{"d_model": 256, "schedule": "cos", "seq_len": 256}
Each number is 128 + 24 x the weight over its row's rms, rounded and kept within 0 to 255. Layers, rows and columns count from 0. Numbers have three digits each. The size before them is the row's rms in percent of the matrix's.

# up: layer 3 MLP up, 896x256, rms 0.13, rows 193-245, columns 128-255
# down: layer 3 MLP down (transposed), 896x256, rms 0.0246, rows 193-244, columns 128-255
up193 089:101124117106140131121143137119140128109116125121149120089144104115112101157137144128052137134111140133122139101131106145085125083129139149081113110104106150144155154180103114153116140118125140089153104081093127120118140156143130127153083099192071124105083109138112160130143118122137131156120129124143144120127139144169112129159088124108172094107121135107131101122120170120119093163151
down193 084:148148121135108112150116120105138136188147164119132112176137126140128100142100136106184123106095114186108101157130075157116104128135137089134149134118101088092128083103135123123136111099168125167104142154178099150139057126101094153096124100103153127168138110140144106130120149105127119087134130138109160153133127096116140091116128123131090164173154130161107149128112088171095169151120
up194 119:140123172126158109110135125122126108118122124142105159159113159104112108119146116145144114147134127142132095142130078131133148125138130097143130131114162136130124094070119110096113153142084131144125092124122142120080129156132111083090110152145115130153192092078127127120161130146121179174145124087131152125165137152156119134122109152108112090132118121138143087127116115165123114144144
down194 120:129151093104150157126134142096156134183088140114095129106112161163131110096116133143102152137151120116146126139104101171132152153105149118108125113109179165131122152103067133117153130162121125131125071136108131122125142130140120164144168123103128135143141163104133138148127122101144127132141133128105130095098103151138112129131164137153130148116089138121101149112144119126157142132160
up195 093:099150109075126142136090137093124133142082151107111143163087132073127111111138156155132151110113104116130156132156113147141104130157148110130115116113114107159135129097095165134137148120145163102139104082133123181125141112127128158140117132143147139094142140113111163116136158139161139119117133131145143123151162172109103149123115157122133124099091057092134110153115203124146102121131
down195 092:104137171126134116178105152110121149117153097097121135138099100157084142167122129122102101146086120125114101116128154145092180101152094120144085124113098103141137147129122166115127149114147116099145148106182093144107070111143138130136143118156141076149138099130138120156172123115100118129115164121114111122142142141098132101129112115125123145176152116128135125116106104067116129126144
up196 105:145152166099176135084137116098169151135112107107123091129119130155174113116151098109098156115118107139133091158156136145154132086130113128148134108167104142129110152139127155154150105163104089129138105155117106178099146126114167183123119142135135142141122138162148115123132168127121120175103117116117159147136123130115103138113154125133141140121142129150145135110147112118119118155132
down196 097:137143093116146121137133109112118131113121169152150090092120138116097150117126154177134161145152129121132127121118120112164110130151172145150134137097103117107166176120107120135105111102169138131120145131085114072140110150149164123128131104133190182154120118102148114111163122116136126128149102134115128150128113146141101117096113134091183096091109169096129153153167130118102163092110
up197 097:108121171128133190113116156168154157084159125164147151101088117118142117104123149152159116115123111129160137175146137128173100133080135151100099123186183082112129154126072118130161143100131124128133123125125128114129110134119139090113095119163092133113115082131142112141132107096160129128045149138142127141145107118135094125081123089128134112123118136127147101100117134158126067113148
down197 097:128157109117102155116110129103111128101143148124149098123104178114101100114114092151115147124161119153114136107133122137057099198118074154107110127127160191106142138133142069131132138121136146140107104133099117137140132135134132159141096118097112146125157128121205148124104106146093133163168126100128160078109122151115119142089119129144154159114119158120129137137152146102166137096142
up198 103:117151120141081123114148136093106127156156154109168108161144095170127117098135111148151110094169146168137157136102121145159133145127111100132106106135128138142077146121099115110102106139166082092118120104157180088095119140141122090105123158150113126125163124150167139142080106088162119109100125124152095131166183161153082119115144061113133144129129115105146135109111091087166152128129
down198 100:115149130119129109101134117100143115090133145099111123132114127134106103115111136145151127158176138148113133112105157132148119109158112100107122140116144134086116126140112068142125131141061130120096098112142120105099085181080100158112146158093138144112155102129127208125124160149109094138165139107156112132119114164127085092122139078141134115088134115130137113117045153142169103125099
up199 115:127162145087115112157138120132103131117131117123113147119173101165123158150171172116104124109155113108150144124159110122099161126119187120159127168124099143129081113148091117130142153093084177200149112144117126132144146116138141156084129164140086139110124119141089164087114113104103150139112119162099159116105125139132126100114125141089129157127174130104129153113116157083098150106181
down199 108:099135145128072118105105122147143105167171109124122136156114100157092104083141115149157154163130104085093093099089125120114140147156107123159095094172179108112133159112123109120145123138126169103175137147099095145085096110092157151129149157103124164145110113124153138088123116141091153107135134129097146149160137139119103141107151153073151142110119132143152126124109144091133130112150
up200 101:148132126163132097132160142114075175152149151126064131141114133109094107145112156148170123130146094110135095131084137144126139140103163162121117128144078126129116157171122116146101138150172115113137149082157124107066108156110132121112115097156102112101120142091176137099162096117142108135121105139146134103158135088135169086114115143116177139112136111154119118110164107120105123111126
down200 103:164186117153083112124121106142104169132120166171126125104153149145090126139112137107117161132156170130137103109091120152142141138145157127131150161134155124099148119105121114145119125191106119072179096142135128132095130109119117100098144129092105157104117151073123102141109114136114107125154131142113164136132112160113141122134129119085114144121130081188140147097128156024138089106175
up201 099:133156143105158097144126151147090122103115148187120128147131145175089103086099148121122149119134091166136129161074076135131126116134114163133107115109100130134136131154116094075074125133153154112133096136117156147122153099149152111147151107104136112129147108123167155177144136154160121138095117122126106135146148129145123128099172115117113128146160181138114159152157080164132196127142
down201 105:161138155155134134105150131154091122114163138155147132137129140173139132129118152120142098132162165100082153169115075134142099118161145127151113126079117152114147128086081131121094168100123116127145142119136102124132149119051142119175134114156134152120137118138133192125134116144121127111147131105085137100113126096115132107133127169145115096130168131150095124114125115155135141136126
up202 078:142116144146145096145144127130112119148144132122146136142140122136141157091091108131152141157081121144159125139104140114093136172143109114148063181107100134125133209135120128189134125154106131140169101124122130120112110148122146095079142107131120122169121122127135137139152139078145155135149087079130149137136119133128171156121118103158145086137158118141158116135126122117140137119114
down202 069:104112098085144186121129150158117109111109165129132144166105137156133121158133161092123117103135135109120133099159134113133151095113128154108094077174115171148091078095138120142138145150138149139103141144142138172137142124107104153117116154100137164176168113130107069135141147141123122127154191137121115113123108135092122091129110121096125167095089081109123096118108074092132142114164
up203 122:140112125103135095169129157152140156128140138143148138118155098129174142143144153064153121137089110098103158131130117089132158140112131109164125163140123177119120118152112134153114143133141103153134131140125074125115125104102147124170116091142130158118112096146127139185147166115167103102139138116156112129126129096138094142131080105123088113114108152173105132125135135105150133143107
down203 125:071142119083099075154120158128166135117150142124135114074126140139152116144143144089158127139111086138141184126108120120096132134123093093151147145104121144118128124098133121108107095127151100168105155164141117111117062099128079115134108140131098075092170120105148141142130101097138112133146125090121158145113102128142092152141100150165119046089127153133136119132135143123126114135181
up204 115:144107112077150172103105110130130104142149116137123110142146142117167161116147170115129100108121108079109120173117128100130171137133144151093123136113114133143181100097129162127144155111127082143140087138154138112151145174148130123165136106147126086108139147149121096177100132143121143099122111159120155128089159181135077187109134083067134139151137136141121079101163104122108097132133
down204 113:137154141120113145108076126104154122134116111128124086129120145102153144174135107106118134143104127089111141186115098137117160127126081157122118099159161148165114090113141142135134128133108090128172117109116099154140135103086143141118108111149144105089106195128102106135100146135123134103145091173139185113118131134117125113098153127109124120123098116131102095095140135185107146145138
up205 114:125150144127163132144136134132128143112194156121148113117127104140187155088132121157148123096154134134133118134134121079101171116125112172142113127108134118131135177111179114099165108153142112120137104073111143094115145126124120151117161171139128205136133095145098114127145162097136173132109124176115159116108123116162153152106122139089113117158149118126090156136114126101087111140079
down205 111:146079114129107117097138136127154176132065127128069126111135145171123067107141089117112169130133118131107131120093134181154104145133135132167140132131085151144144135140150091103115095139110131127171134174129064114142149108136150132139142133128103099134149181116157150127102109127139059104109139108154088144136111129102152143132146128154130102099086107115146117094105163088145147120161
up206 104:083102134134155191069147178103115119142163121113117088139103140118151092118148110163134116092105109098167082121129129113138146107126091138125152094124124125089117113163148106111131136102120137121109105096097151089121140123093130091169135138122153142115157122112085096161135141102153137127091099126140106151112137109148157142110125086130094107151116135150086122121109109126118116125142
down206 099:157108113096127140061120169149080100119114088097134112106160131120137109105119129159074135111101115151118155127131105162161109111135128171147157130120115128154114143136119143128149095157090141149124189096141173151164162109149121111107204120115142118080131135141142100184094136145140117164134147112081113163145128140131132120085103170095151107115137136117085133082147145111140094107132
up207 090:182090121142100125114132146152110134146114191103105138137131079110102082115102171146108155145134126113100135172112114165115145088137123105107103108129109150137131149162121167148159113122157124127181142125101114134100107136158079158071161150137119098127134151121109073106150136112171113149088089095125118108096109126150149155133115107121121132145165098098120159132128107114159138143161
down207 078:157127118162087094107124163137107158120148148128140158136131140116091124133137125141099114086115125170174123155156115152151131143176121179106142115118118115184136137121143147133168110141140114103129139101158101137177104143177130156157192132111159128155144138108173150148077111104114167104124122080113155146106094156155132165159157134108186138133133178144129135127141115098131153098151
up208 105:154123145115119099129087105071101101120072134147123164149109139149120143129135159136077141108162099143123101132162149086108164119067125123117104131113160100153097137127118114095146124121089107111090131117149132122076153120135147103098113124110096159100174110140110173095087118157121149135100118132128116086148145113130125131129155121145131133109130124113134155128112171138114159084116
down208 105:093158111135150132088113121111112182175169127124120129091098119114131146158115130106178127180109114104113097133149104155124121118137121135125145148128136155103123125140130124152084147141146148176140132093142088127150128155132119153158171112185178113133107124206106114137141119115153110106164126109133134102097143150114151118102070108081113142154127124121139137087145091122134137168153
up209 098:121126144153122135158119142171121116176072126107126142167135143077112120127161118140136107120091151086117120119125124117100122085091134119151135130116146130089149134141115116138147114112077096155147124167152121148128134133185131111120111147085128074171140108115156120132116122087115102108140107156108098108129118128148099126102159141112091127151152127136151089159111075111113100130140
down209 101:124161104183111122121135144145126134103117126088126134140114121140158099088095112141092096119133128125102142147102085104127167146148136130119141121151100105129115144137108132126142112149132130149137130115180093108104161091141184108107115126153181141126188101140081160114103136145135127162126152096178156128155103138148138121141140118128129121127168126130127093148144148094145131160102
up210 101:141111087088066110136146166123140173135141132123169171122137165133162135122132099141137136108117096092161136108111152111127093142093142158111123070129140114109173124112102123120109108123088126110129112123113150084093123119117138128113105098091126118122121134061159158136118092137152150127093155131131153123116186152097161125170160071114152104136159117133104144141110139114096162118141
down210 093:123148143144122127116141152087150131160163094101086105108179128112146109142074108118158169133095183148122132126141144141119151139129107107142136093158124133155104141106136095082105090138111133122106130144083111148112095156136065146089190105109157116164143149167110097114123085150126151103140118087148114089073159126135135111126125172134126160100129104129117137143132141148132151098146
up211 098:101121133150159131117145144130117097111156136106100154121119155105119064110097109098117171126129107113132116117073179126136163175104144143130147144150138120105105114126113155138102144126122153121137144126117190101118136145116118081135135093105142136080107062122139105145128070141103150161126120132108140151141160154139146108144096146099138139133171122131095123181127099104150132115130
down211 100:153164132131141112154133169154102116118139126084109142099174143129139077122135084125128149155130113115141098103150110173148161117122109151148090178133113146094182139145169162125129114130144159105083130109091156124131134138135122175092132164115148164110112120158095096117130115132102094115113096125142115162160099134142108125187134150107116151118119114125142118097181164139162116103121
up212 120:149161128117125094106136129123138122148133143128204072147163137103167130084145117133132141120162119139113150134165126117144164114094116127142112122112140123135134123120120132166093080140112100094170110101128140121138140105118114111082127087123113117145131128155091134120097127099131102123120133115160137166092103112157132136141122123156095143122157119125106135087101080070140102127123
down212 122:139086137121144151149103117096129129148126102148058189111089112124084147118098142130098123130120127123134127132107115124110119089127146135112134142142108166106080148108153069112149113095115143141113147147116123129124100146126161131205135149114146166133131160093124133116162133135140170151125139128109124085150174129097132114100141133133171145165106145116138123144114149171141162148096
up213 097:135136083157119104108151086136128119144138111117163126162137172157127116134133192114136134121131089131116077106096146130144158153160105142064119151140138131104088172182125125158132163145105104108144107128110181131127137103109092141121167132123176136111145050116085125141106147146161146161105166127126141137130169148111127143070113168147124156121185129133140119144121147112136103119115
down213 097:109128128173098133124139078115150159105107110139097155106125122096168089085111104077155133089123071153098135148125127159120168127086122147084158124114158111126172121128121128135158119103099151122118107187095131106140141150140127156105133128148105156114105139134145106101143075118113119150179141132132123123119132103110122105125126106132087100094118128152124134173137144098096128148127
up214 087:138125112107138121155139157164121142172139127126192118097101155120166092156101135131160107140115135135140157153139115108140126098166094104086094102152112158133093111141094127118114159121120138163122147119093126153108123119101133150057131103129133113120142132129131112159123169118087181143109132141150086123103126141128110139114127081117110160137078148080106116124124119132125134132168
down214 084:095091142138112152141150142147106158096169096124122107143129125115157162091088153118128085104081122121124140108153158151118111109124107137120100118152111157146157142136167153116176118136120112090168154132133133078152116150138176148159111080109138117141174086163087146099167134135164107125148132154124148110119147137104091114173141126102131150105121129130100132101127161129110131123144
up215 124:161134149148158108139091140118179112123069117128128143127138119097165126133143152155104129134145148130082147130168169149121118130174130104146065077116116137127126129142119159163114144148122134130092183151093090156110166103090122112104121136137139151108142174089080122132138094094148129132139104130136129063092118162096116118120142124156117096131164099124129123107153129094110129112092
down215 116:090129149127131106126111135095110139162162130131123126125109100139094127139147130103126147140134133122154115159097084123115108074064123146114165133121138127124119127123145082138111111087107102113165092127145102131146072115161129165170148123142127130145106111156176126105151152136133096153160151130096151153162110110131128121158125112101167143119092116097129117154131161141140151172145
up216 091:146127163116119113119141109121171141122136090168131153141100115125138158193108122130137135109139112144123143135162101081122100168123121142096136120077130135146119181144161149121077097127135147084154088147124108101142117115172117170174114137120150153133111151085115168104133132125153154098103121143154099121189124123155115159154156111098098155074142133081125138131134149122123089152121
down216 092:153127153163160100106106116177099128164109122167146110100134166148166178132158132142109119181118117118131095125154121127122125094083110069171138155135168130134100095118097153162164156133126116156118115105131112128136166109112172127108148096165158103142133126160119146168105118134142153138167144128110118172125150188123137102115131112157126110154116107113115126145089120137134160095133
up217 115:142127135162095099165125088112141128153149143131138164070110100107116127119141108137095150127163098101128134168105131091126125129146151120141137134132164137161105117132134127175106162109099132160124067156129124163142150135118108127124121121145108142133125097129116152127120112097108146118103138092128162150147116166094154130150149175119155126179138115188131145144145097145125143110120
down217 114:116096156115143142162145143136134146108113116109100106121137162134134117145143066087161128079158118144122116123157144129167098161181123137090100174152115128122116112159155123141151125128166147171110078083157119132092083145091124142111124127111104168125134097122129114101138161121103110155142172120127153111142132076131140142155113131117132125068108153133163127162108129132102118088106
up218 104:129114112149146129101102141108141151126117120132173170127117167143106132128113121110098133110126135137104130106162147161118128191112157105149119124140114135162157097098114131096155086093118113122161131125108098162143142166100127168141158109135101119074109129126113129130117108138126121145109116084117113184130144124080097134159143107155115134127141101179139138112115130139150130112174
down218 098:087126107154123182112138083115112136111137113152100129182143111142120061149103129104111127118106175133083122109142164109124139115110160147133148144124152109135137137157070124143122089150151126132127166119168122123126105104150136153131184137083063132152132132108143131165141135167149107131131135162144115130066138129150136111128091108105150121143098162122098137121099120135109124078168
up219 093:136086128174140137145115132119114166111103146127133126149098108137142128139134123127157161157137157122146150062135146172113148091076136139160120133172161115167100132107132128078133137084120112154136114110126131132097115189091177124144107106083123130152111163101139131154125111151197141120111112092137110113158151143155138129131160106121137101165166136117128072119142146143157126119102
down219 100:156141133159177090105123112141173144095165118116119114100155101108148103146134118134127102133100119142104123137145159095120124176111118109102133153114122148128143125090114179118059137119156184139130116167120124120136098117153154120111114117117106162077181096125110083120126133115077155130158099159091141141116089130111139088161126154127114110075124121157131113143183118189114131173165
up220 100:130092120140168136105086124125136119156101115115129122128125109109153122105117099128128141071102114138091129135155080184123116144158093083148194119180139108175110137163112137133127147159145137126111110115126139092125119098100119112111157110134155204079071080164121099126141147116105091127124081114151094167126127098113140110141114139121149153162105146168107141143156129116095134126148
down220 100:120146147147150092138065099143139131095115117130144078107144162167124138148107140160158082124099140085118116104115114185102160144136088096157133115106141107133144154131141142164116109168136143107126117128145112153149131089133130089121147148173168172132118082105127130157145122140150113140149116159134103131137116087171154149122117117117127210123117121150168162083148125141100147115154
up221 103:115168158137157127091109124091135132146066129148118133164124125146124158160117151123118060170119165133078151130138124106128102119143118144131124105162131167114127115093101154149166135103106132130090145118126148166117206088148157157116080130114142089125122118119126137120149125107126160120094113137108132142128087095122128155157138070132155147119146121143127144128113087172117102127139
down221 103:118115122165123141119176108113138108139083123129115090123128114114122179133128098132142124099123093123115126087174150158136122111129093116175125097126143147159114208079115153131138107115141111132121143121112138128084121105128126097143144132126170138086113131109150126064121091096187109104142102112136144123082154139154130145123172131200138090127118132102146120142107118114150154113089
up222 108:141127135143139159118123127164099114131095123144148146121090155107157171115125118151135168101118120115146117152125108118108102162096127117121144115169113102113148140131114116084070135133119134101107111125079099152133139105073173125131144110167120126125130095129140163104094129126136109108099082150199124120105093183119131121167116131142143141093130148136172134131102138136134133118142
down222 106:127111137125101119145182152129107131128120131145061088151093118086116144127147122120109120128131147124101132131141138162142095108159127098091143154098118114131102140129164103103149110127118114178104142137120152140089135089168125093152134155148150117155119121116111108133132148185091155111130178128111133102151154096132123091119158111105089105146145110109112157127102139116169110147110
up223 093:102125108138092163130139113093123080111189146091129139138172091135169137128148125109138127092130096103140100145121116110134152106143142135113129128131167134119114133141142138123143141104162089097087095141116103094086151122126120104150124105137083127129094055097100126121132117116152129144168165198117156135111150073153099144111103112167117125097138146171123140122089134077114115131139
down223 090:135107165093118132144113138131134143114154095155109165125137177117127122117116145163123087082114150114130150140075160121135115127149085129156188155122087152124136108141141082126103104076162171140104141142106126116152132150143132145115142114087150135120165115123145121145140098085161154143117137102091125132123124154113085100116128123153128139172137092099145185147123151140133122146117
up224 107:166094128140106115140078125122080135119165179120132127142128143149144160100165111137112135089113088124136107107135135116103158132118110151106113139128099149123113131176176119126141138094115130127140113127110111143157142132130103153139114108131114090135161128121143102120115143164119168121135157127151159118182180162129109111118082128121103162120116129123147120158141147129149097120110
down224 117:091121139135096112127063158136132154133147126146129131103111130164150135117146137116073100102068130159136132113081147090146117117139120142110165119159122087120103165107138085083095097111059150118156119160112089105140143133100124118107154140110136122125153096055098112136093107143135136136143162114129101157110088149147152094144140151129148123165107127114151152136128136139145119145161
up225 091:138121090106151128185103127129143110130112153112146116133125108136108121177153075130125121154151112120135139136158110095096174127121147117143150111108127146157140099118106123135134111133176113142125150122127120147121130126122152145146084123115107137117100135115123132135147141143116125165109098142125129127156129148130124137138119129113139085091153094121163130095135100112089121100158
down225 092:112085171110107119138086149130102140113150152115140146116119148167099090121102151132153128133075105191094122111140129095127107082120126135102118096110102081136101112152100097149097095121141134135164117108103082130113163129139130132124161150140137154138144153106113118099166077101059137103141140166133148098092137123120127141118157140107155146127115120144108138169120122119134120121117
up226 073:091147166116143147082109147108161142109141157145107135078130142138121124132138097135099128116093113091109104131143116158129117115108148136154115158139147087134126124110167150162093113168138141156147085155145113135129102098120152118129128122128156135109158110134154107138128126134110111129158090143133113125142162126116133093128156150137119150170187101105154101125118107123111096172098
down226 071:123132144116115088141124148175098094132136145119118130134120146179107115163120128118100132134149159119150159099106114130136127073127145067072160145106112058138135131103110082146146099116115128128155105135190190134131136136124100119129087125146127145103130082091169139102114137134129100117114161115091154115090124139117146149142112124145124147134129120118095115147135156134123166155123
up227 121:130105149142106116114150138123128086105154149084062135105106125122112153139077127160111167134109107147115126134135139118086130141070128113136100133160097121088159132139119105116104117105114155160166063119141160195119117116093115149118139149134182183118092118124113106108164125113163145117085132112165118142121135120134113093107145180114130108112118102097121134128138075111131114134150
down227 130:142136150126070104121106136128097095122103147141114148102136099128065123132095134135152136120126107139117125121132118123107135135080139181125121199134152121142135135126115081082131159171123133132145094163129160110117100146105131127147136169119147139152078122146076075076124117138132117085101132094133146122130097088146126133117107131147154129109097152110105144094134148090102121155154
up228 093:115118141125151122098144128175158112156116093113150140146108130140100130129130129157130121129174124138140130136135128114159107109146117110127150165151151145145103068090102114125156127119131158125133167177104123130148169148154101166141115167086127102136128126084101137155095169143167105151162144112119139133110100110106139156101134151112103109147086137122112165113072160192157142109124
down228 093:146128137157135175123119149139144137104108174160087139122125054099116100159082132133131151126094146126114105176182114135111194127129130144123135155157115118118113124081095144136118130156120101121171089137152128114116110113135153122138118111166098120115144112136148136143128149139080072167103102156146125148127129103104123132127072125119113146090137112174158108134122138127140155157134
up229 106:128143143150156106103123139159137113112117108106101130135114107136144118147130134127118090163139146149137116143142154096124118112171082114133095114123119146132137158133062126115115107107105101172150097133131156146099128138130109126127101117121146102163167139104108066123147062140151165098116123138116078117108121147150119122156111120162117159118132129108100083107135134124111126113091
down229 103:112144138127101116092144140143112158126131126141119125136117151136111118161108132122090143105112141171107133126072091155135142104143129095164090068100136148143130135136120102131189126113141155132122102155083123152070149103119110092109137130124153125140197135148130141171119132100106157114094118135147142133126164109094163134133114116113078116125099146129066054139116108115149155115128
up230 077:161106138104117120134092121130152130160102105151127181122122148123115104108105090148138118075139093144135115146129147118108150133170113143166123104157134097093146120104124125128141120136088078106104129109134105102140124107196120123133155162175107088115136159109101069123091142117118122162136123133176122147165096149102155138140126111136115107112122133087163154119165136143102098139144
down230 078:120142139136125151138176123124150093105113102178169146135107106146111139142123125155119125145133112136088131118094096160095095182089112086113136122143107128148068092121124086133143095121155152107135150152136133139131125132141153114141111136134124172126110138108148140099126140145137156062103138163132154117107159113113134114100137125113087159095115113130145117136126101113174137143104
up231 099:136146121081122090129083135106083114132114122140112116139103164143131151126126105156117127153103150082120149157146147159133142090144154135124123155174134100054126091170098103097133098113137142083108109123129126139115138103191134152172167140144154161115133162149146138112165083111144111095105119115151134159148116120122139104178130114080136149103128125154135141105103098128148082134136
down231 101:184135098148144126162139093138115102104164127133103140117153107155125138109135114135137100095105135142124131097143149114086132150159118103133120127110092129107138172097135102140134112117195154172142173123113110084153147135114094122128085149111161102112162097161119122150102116121131161141109132093110166126135088135099111117106165141122129061129119073115135132145154098109114140095139
up232 111:117144133141109118115112143130132148148146098127127149119134117114104147103125144122132104176121125151128106134160132151124098109109123112135104133132137145127127157138085083196089143141120127131142154142130134118150115111108185120127099128138080116124110145117147166148089137121165143160179172119110097162130147139141122092125137100150149128197120096117069129084140130127153152162092
down232 115:144141125114133145105130122181149109143118134116125118109129127067158074149136149117090128108151124168146084103151097120124145116104119133141131076133073094172099122149125142109139103146109083143130124156080104093100150153156062178127113160129145156107101117086107139143162128124091141133111120093152124139176112114132163129123102154130067099126127130141121097123100134138132128125092
up233 098:142129159073124099109134152144171099157159125127096139114126148131158100110145102112157159096148127121122108090139153142100109116114123118123119140117119095102134140127170127132109095111114165171131130171132111148140152127125120130150124099142123116170153123087137118087111115085114127158107139130113110100148149152075181143132121086140122129135135064133138098114151136123154114153168
down233 097:143111090177118145116133116097085127079119097113158094153089105133090122114106131110136101086096140161124132128120128166109109140109106133149125092119117109162141132095103131135116138167139112088088088105143132133108131176122133147137125121068103122098131145133133158092157097163105109097136122094129153155087122154157139111110110111162152105150107169123100130149115154139122141138125
up234 084:139108133132152113129147133104097072119142085060119143129125127176110073094156158145089156125093117128153127126152139107098131098119092133137099130127123154121136158090074119188142139121108150117146169152143155137115142159115133066123110149118144082100146116164148081153126111144110114110157133162091089115119094160118127149103117137082117119145105135141132101111111108138123184147124
down234 080:134119141115170162145157125144094086185120137095113168149130108116125148178153096129168131127158165120144130100125135122124135150116122128085175145140122104157087105135124155170077131074148127193150114111110134130118140122134164104171097147176135123147120109080110122116145146100132139159152133140120134137120078120132129130172090141145135152155108117140146122151125102129125149112121
up235 110:148163105135124148115154142115114115084085133128159130133146151135114111132125122135084128125124114073133112105110123158117119162116142125164100145128079120142084142099075133126137168127130117191156085149127114160117139119158108133161126107099122135082104143138127145136156082117106078128095186113115121146145096144123173129106116159104139144166128161102091159115129109138121161106113
down235 123:142154087143114096160122112116112090110156134148112111118147145161170103113117112137080129183143119079191124098149121135093121116098143104131134133161091126156070110142072128141116157126141153134114118119158096098127123138118108098075096138102144126154144143146114158157161131122124121154107146125150089157128121127154141149178092157137146113170124123197114150119124162148145148157126
up236 112:134137095169133148134128127112109124146105144175128149153120099170078142114097161132082102093101128092105125135159143120181144127134096145123083107137174153120161096126005102105152165137162097128158101099144151104146116142117111103149143116128124089108099129153130132144159099102124136142109108158142133144108120113178138105096156085122162125127115201073164121104153108137078166101147
down236 125:154108126110191148133156151111117103116134105147166143184104123140125139126130096110120129114132123117114109130163173116131135124125150165106112150106147138150152149128085152145173133146124117098111127122137171135176120095123125106103136105097145135178100157183134157097096128117194133139096114139111104126101132119141140105148131090143162097134132162137140116093122175136142138132111
up237 131:168156110204120127145101145123110142150180126134132111145144104172160124137116131110172086074126142160103116131133120127144146102169134091084133179134157132120099104152179119116088162124089132137135121145123142102117114119121144122104083116142110106154146129121119120157093125132128136121147133139098124107188113147116162096144114089108140147150111121115116227123166132132148137115117
down237 138:134197120115124188157141127181117139140087202122134126155136134146124122149142129128112098127102158106098130113123102154122123151093131115116182162156155158151156133146187082091123072141063129116123129151116132123155127153141160123094173136117079094147099097139104142107095097164119120129188149145080116138106107132114162119135160130169146101114129114079095175119158150132117135129136
up238 087:118157105079089083148038134123131116115120121127080120094123116103162148156100147142136087118131160152130157114112121141095130092140121149144128144159117121131128105165134124131148135153117141120108123179109164097081163099151125133109135116112158107129104106117141145123111146099136124187123102136111128073117155178156137099168133135114144126143164116119132173135133115094110157097124
down238 086:159098140145116227099128157113122153094129143134123118176138144186102134093102137095126163163103148150113101115099124118150130136128126158145145107104174154133168136095116111138110122122126105145133084093141097153152157161109113129145142111117085122088108147136114084139129122171151174114078137103095147165133113112139166128080155112136096113151146111159097165137152137132150105137118
up239 100:094136182139117104097117115084131132153140109161138125147118152132151129106074151136082143123134153094163131113143188130132118126106132131119122123111130116123124100144156128116114121096144133128139116112119159118112106103152115074155109103118120067104136156092135118165130160144161139144133125128135101134109129120120120129134116064133113082091141146150130149125150125137113123170167
down239 092:140141141123119151135161139123083109155104108158185137086127127105096114110156108141178119111133122139110113098110133148122137169108146119089115109078182133134111131133076151134132116053091117109153111136154151125107138165156125131139151159096143163099128151146127178152111154078156138134137117139149107104126135125104116132132112141086096116103133125143158126126142153169151156131139
up240 100:100132145094123101098113119156119115116129073119122095074178127103167147151109158137118182129122154146143144115122099091123112121140154110143093189123078081129121107119172159123106094103137151101139156149123104138089159137120154162144098086129126137139136066083127115065102114104117130145109170136138109136123130130136116106147089135145135132154152114138156114182140168143135106156136
down240 101:119110106173132186166151133101119123159147098103147121177078154171112087084129060173126125136141106123110129148158121134155149122153106135094143109120177143137155135105046137132123158136163114133123130102126120116135094114096119109111136149108116120159130179125147119144145109143152092104097084106136162100108115137133131147160133134094120126114121119122123149140111124112142112084121
up241 084:100101133128155101180165132126153149127065158141146101155138096140103108116139085150121162115093155119093129104135106141071109139146103116114140143134091168124118116129099118123141143125136164132098163098089105158085118132115111151093101137152146124136152149106175171126095132081087149138153133132129108155143115101136150141123122149112140072155129111093117081163120093106133105124117
down241 086:131150124133089126104079148112117127105066113112114145131150119091146171121136158154103141184137148153125122131159134117143119131127171080109100146154130124141096079106134117102100160110144142069153111140133106130145144117140122173138107126175087102130084125137114079134139075158126146123118128124124125141127133136129102166121115132125121120157140102151135144115088080082152155097155
up242 109:155126182119174115135120124077128128095112125124097143109171073099100125127153135157070130112113101130140138093142140121159126136128118123177104080145111104097124100133120144124156143152133114120138170147124130100131127157156127138123163101135124112163169121136125148121191128071176143147184158135163141126110129132134112142122154093118140110161174128136097080146178137138124165138110
down242 103:145124076129132140125121131136124156113111135106131100161113144159123097093085114091152130142152128134095094100127132135121144113137159079135127151123119134159090158112152093136070137141104139129124136131098114114111115111134134128146101125118104117143153137104164128164114135133085099142159145154075105110116141055123141135162103117080183130112121151069119180124089167130110110105108
up243 105:148093161143154114111136142146116105129130142124134131125108112103098137085136121177095110154108120062087110110168166094148132150125121128132131130197092090109094141127125141142120184122110120125098119142127150171141143129108133120144119127134092124153153131168094119111127143115151139102110140117153158122127110149131124105155105110141120149161182173100131143147125105170115119143135
down243 106:132164105114116116140092150143121172117108135103129132153142163142102127117128089123088112108127197126133147132157131101146132169117133117122107130122120113114097128126159125068141075122088135153137098105144125122124110128101115136109156126141121144096107133159119102135117119119127116116108108141099130154109143115154100169133107166143129180104141108130132117135120109128094152135113
up244 110:100140109103188111105159163101137146164127178107117105125093169144131167142152133115182114057108132107120153141135117103118104143094127151093138081089148122131165127138118120114130134096138099136137163089149138121097104104149146138141143138135126147114124188131127127140117133115131126126103135115104111133109154122136126121119124139087122162154136106123111129121123131133129128135132
down244 104:146154183113127145056145097134132112140123143099143148070121134118110109123146114152065141161098188120150148117145153120162122124156129120113137147124113150134103153157164111141180125151127104115151135131149114172145153115120135118104149121124123149159108119107160118138137128125127106134094162100145123111136163105132151140156112163055103171134134128144143154135122122121172095101098
up245 111:161144141133168108168118145111147148178121113146126096122137184132102114096103119094186083114147121123130126121133155118133148090168168123117111097140139153138103148161116081154095129127157172124130153144107119117080184139115082139149123092178133170139135110092136112150106137106144150124097171129132106111144161080070084135150136148119097105102097131149097095159142147129159159160129